Weights of a small transformer language model.
Size: width 320, 10 heads of 32, vocabulary 5034.
Architecture: LayerNorm before each block, learned positions.
Training: a variant of Adam for these matrices, 6995 steps.
Each number is 128 + 32 x the weight over its row's rms, rounded and kept within 0 to 255. Layers, rows and columns count from 0. Numbers have three digits each. The size before them is the row's rms in percent of the matrix's.

# layer 2 attention query, 320x320, rms 0.0234, rows 261-319, columns 80-159
100:165221213092174093142126141139123150114101079137138145115140123140087099145136119157090108137129143068145147117158144145143121164076111149119163106086128110157160090104126152164172093132111127105075164123164154172148095161129115129080181158
140:128241174098161089139131144119174131128132085154157143139152150196077137134100118121106133142156111064138189076127176125141107129077135160158194125114110124139125092115079110173108137129121116111137146133137139154094126151127127109120143120
106:139190156133128120148125142101188110122119110138098123113155163184054145144129125126085124138122124148136150088174208118117137135100111183157164145090131147122138062086067142157135092135137112145133116104149117118104111142111119113120179111
071:118146159154087160125010098174141165152115089166160139130143149110167168146148108168152082080108077118140122160107171132121150154138166068150155135112064140127105080140149105099093118108098120178124169149086133117097112158100202125179181126
101:157187142099158076159143103126175140143140136157186102078155145145112126138132121143146084127118112102139137080110159136130109164136136176168145134136101096171152069089137119170108095138098106111116168164145142169115085136089121142112147140
097:154176210090164108147122104144164127160089128129117138108138139115112104143092120167106132126151100125163173063119141108164134139070127189140173108147121107136190078100098096184131110114129088106123099126182119179148091148167123155098159126
099:123209174125140135118087159143188118143129099148112118115152134143106164151122125156144113147127135116142158085142128128141076114054108128132179144126100128118159061133078118148143103089131146112106137126120108156113152136093169142104152133
079:128060120163104151082249073081086092130130164139161170125184140150181128111109178085183112117146139146114101120137095165170173138150117084161110140141169167149093178132104123100169117144084104136154102144155130099116152157143145088140148108
069:146153137164130110094154127144152154166144086110133141136152099134130131172127098077121162128100105099115101097118069158163165113075108105186135110194115079091127139153166072116107142142129077128138146145099082132114152182151113095149097156
125:120049075152108147077151129098084133124151138114121116155130118100187103117164112112172155142110143149086109168122071132124119136172155099137077128121126160127096177150137130064128119147093151125163144152137127109132114140147125101134127150
092:095094091129105177086162163110074151153123121158094120143065154095135148109146144128147164092130161160100091173151055127125146144149149094104110092121125106114109164140146173097088153120136140102159113114103123099144139118129115140160072122
064:110105107075139148155187078140134113116171137123117119096187119168071147076171149113134115150158162101122178149106126137117141082112114114159089075187156091097141220124168135137196099175095137049117134166111121107170136140139131130175122118
094:080057094152095108115184117100106145131136139121100136123094145105153128081167094121125154110120110159110074171109085161113141130142161088127122140115102104108079204150126138101118133143123102110170107145126096107148162115143150119128114109
090:113096070142086165127072158164065151094118123108096089161102167126142152129131121114123167123159131100120092135100106108067158115128105074113103141130078151099111138167125163049081143167108139090119150149102150084136142115126123117115112100
107:125169196110144131146068118164143129121108110106141151114125155117071156139094114106097096117151118108132134101122150112141097128094139172102184132136133104128168064094093115217117141078160151116160114155156128146106125128143113134113136101
092:114055066159108188097096154114096125086156134112126144111089125140166142089161119139140127111153130153073078157144108116131129138149122088091102139123111115115104145134152137112125167139121139114150112121105150064138147088113145129153130089
075:172173127121150163176000125197180105124072089142146124172143183140108179163124093107120094159127120078123120092128175151115129087073151083109113157169083087147133115087112150179095103100104116133092173128075127111125124100150171162123129119
073:157159188140125195156006141167160106131107096110082118156110163102153146188112108130161073135155133101110175106115137104114152150133088135132179125151137147139154134106080071134147085106130135118096151143150136135123117149141191149166187107
074:122085128126164193122053115176146120118106087143082110167047142123136210129089064127146133121101113137151096148101158104094144140127162052119127130097077092085099131138134110137129093168162157154096182112098162132093116086067128164141136061
106:154188152088173111104133096111219167165119109157117144088180117178102135138081155129098094162133116106152162042104173130159149158113126178142151121144107145160152041112117086191125139146126116099100136150133118123156100129120121124080126135
083:104060090170075150129183181086090147113146152120111157132118134130144172134205147120127172158149130168099070174115114140100112113137096083079148159090109146128081143174087158067156097104123110170146136136079134093132152129158158155135105125
117:102064032117109175132123118123118165141160132135102137131122092106167144076158107129144145128098164133100079149135080154123150093161131113088087120119174144122139174128148123069125130134111152120145127142133135130160125063141125110144119129
071:144086099090093134159255102062094085137174130118083158130181073120098062134118133159142122171154144174161116158105168122086174108185086188136097097093183131125072157132094118101099105111104166093162113130137129113129156120126123130090147152
089:102077090156104145121167153124080140116099167134134165135111140129143107132142146152090147138096161159121114158127141111131121069151118129147108148104185180114097136131140181107097131129147153149137111136135108079134104130143092072122135113
069:140106093087098098082255153070102108123174163149126120118132123166150063064133132142157099129118158140105139157151104132103184118164088146104062165148200173128090117149100172129128126138143134171172124150147155147125131172162140137100148164
105:143050066155115153109125147107083120151152158105143126151125153081190124103159135124120135114127115158113083129131070135079141152180145075144112100141127141112096198150113138071111156115111142105131154131125112110126137117144136116115123112
081:111159165111161160143032106168180129117118117113129117104133121172128178147151100100081108163181139118169139078124142109147094142094166161117179146137099110137172080094096095188131092088132100116105124120153109127093077158124135125111139108
096:151091106148121177132166109145119105097173193126083145151162081166168090084196091109152090100072164161088155178104163172106192163182143095174059131143162161151089130147114182106134096156154149182123127097135186108180147157117119081100116118
114:113143136100168107125207115034141118121118127101107150097168122115127078054126164177122130139110147134150153140179135127104136129094136207179113174074180180174129082159079137114127162052155133106136089136174121183107080142105126096140089141
107:134120120204134127147121133137079132087056083127118146127096181183072127135090106132175128123194181131099125097168113096114129140127123078136115115068125100125116102124083112179165124046129089142143149138096191185078111135100147113135144046
088:113137137124138128098136125155110152113083130106111143153074127163162129052065065143141156138085128183134134113117155100121130134123183044140136102111129126165135200168137162084166131148114161173159135141088062111115120162107148119160095096
107:151205118123119139134114126153155181199187131158173082098154110141138103161126098100112104107125100107076106114103114145111118087115083126134166158195091082072150128099172098162112101220125140140081118120130136144124161128159140111140152200
092:112149177127198064136113164174125123126096106110126120101120141158088106129064133146134115122113145116104129072174138131184112142077148069096100113069093110131100023116150106167181116061106123108119124169130156165101082183133160136101156042
124:105111150192187083097131141189101091069093112093113124141092120129044161116126138101141166120205150146115138134147165122124139123082162049124176135075116146163094087154091097122128129025151111131149140114085120090057111138136132104120172042
106:128103099140050159124048147133150122151134174161122084103126112058177148116176100103079120111143092123107072125119099114128125142182083121136143166156149159086159166098134112127085109209103108139111107126121093086140132113154121164163096181
100:135163086132159110130126087152077147052151145079154138141115104125125171154142105161157101139116125114081143169076135148106116148102186088132105116072103120186135129110140129179150089104190115081109176162165159188157122091093150104127148140
095:119138086122106143100156130104099106066166174125098126082127130135115112093202071046113134101058134210151097164125159155106202169168110114134118151098135152153074129123127129100060074170184149186090115090121144089151169100078145069100154161
103:178147121176160116140094159181103098075143096082153108176108126059101155129141068080196091104123127123141094139162146161113190092079098108119161148106097097140138175112069150182103087169203129082107169109142134185145123124112116161103112115
089:141135176108099161102122181057157127107108152137090112082100154052113082091141152099098132128083084178143084105107108126076136135176086205158139102146128123114150182116129125085079145137067131151102101085125065111128160111173094108120099138
128:110172144124078139141213073092150137133197091140129162113137109144101118176141133111161068122118142184052205154157097102160143128129115127114086150140154119178086129129154108131190101141171099171117115119129155137133165141121123109107186149
104:133141138120155121137100174092123114184071088157187124137115162192117138106089167175129179126166102134137129107132086112138093108110096172162121106159109146090089101124092173140128197114079143103162038128192124117180093158149160116153063058
091:090126174137179047109092098135136108144149114121175118147122127177092149135064144142128094118157144143114149057135169121141101117097134134144144092071117096165144091120143114189144113071157126132107164155178142171119109156147125104135151070
087:159194159134154083152084074165174153125111085189153129130130158136158133165097137164106079094155168088130164067127161129131131108102105127081132133129134120143138085141088075209165122087113089073114140162096122165092119171129132111126163150
091:118162176097154100107138133105136119141082059180133134108129159151114097173064131187156098130190112117148164113135147085185093116082118145092134141145091132102150060144122164156168160136119085103122143172181169168116102167130177177159146101
099:139049124146180154118109171163149133122102110104110168136140172180095120138078082121128171091143071135140129117125149136120119096123192109132099063076077128126059138151107186081147160157118104140172097150129118083137168093159161092157109067
100:147136157114139071153190110123136115153181102147120170153163106188093127179098147139184080126138152112078193096163131087105142153069129088091116152091139106138106098123111104143170116090157114146145146146164193134122108121144136089120205091
114:150167082085131122112137183063144138200127179147099120135147120067192085139145152123093128139136111103152086125138084130144129132159127252145127118143149155111172186137138134096067135169115156121115146125170039136145081121116080093126076203
110:128142157156101138116085162182092164184140131194118116122092165111122135178104134103111125152182093109072081083097099142142115129139119114070223133179090135085142185092165164153099149149113142149124166125086084112096116130169121131125095123
127:120167116058111167159137154070145120138196173137120110097143085068172088144178135130100119151117138115146116155093121157130117131155112209133151144187185139116190214115117129095105127168097179108084129108134089131167140102106086134142122222
096:144147150109178100166113103125128175165088078113143164159102104095111094125129122188121080141122129107115133077150127139111109130084135136118164120086141109147210043126101088177130089104149150127108154181125110153097064180153091132124167130
117:104126097106125169170141139070191162187189141158107123097164059090153080134171121119076098139124080100120101180096137164145156161168115202138171159172148125125144184121150156138131118212074172152069096129149090092220118095164116127145121237
093:170177172114143105125123087131175108181125112135129112143136118119100101141031119171147115137122121094106179077145149151122089087071122179124126063171132129159176091096104149212198082079106131126142149137175106201146080143118124130156146135
094:086141128116137182111119202125138162195110171130153096103118151056171092070181106112086128151150085140153072159077085170097140105172103128165205122133154162116125185137152107129050130203109122141113097119093102081168137111177121155180101172
099:112171168140140119141053101154137202187089052163174125101107133126140109162066159151078093135146134086111133072142129143138090133132101152133157122150128111153122080098130151182148129121144140114131113175169097175084138147118134148158113132
098:105127178126190066118098097148142166132140080109138137161112104179097117147068162166153103147148134112084172096191129071146117135047148088107138098131135059159101064148127117139207131113132100083166181150113156174059083174156172161122197118
085:150079135131178115142144082130115144138174097138169083122176130180099162149157118110120162126175123103089137129134113166148081136165108145144175164101081098152176108147172148107148083147185141141063138177106176105146079160134144118097156161
095:138146213149132092095162153148152156154094101101116161088105146137084079126105202152128142140176169088152096088165078119145109105126111164113131131087190141108158087129097104083169168090081099154168141141154084165094096151154130133137139088
122:116106161128155106112146139137105124087088086100095164152110158174044152101121158143170127115160131141148139123163110095146128115079186106115119101053116146108081048122087129131181173057147127102130151160171171155089082190137148092129117017
114:145146150099120105141093134074160117131171159098130107155108116045144088166117163147144106147134137071138126093135096112057119135134112202117164129143145133122208177143154164137104129148149130106083166163163106180169086102121107161091080152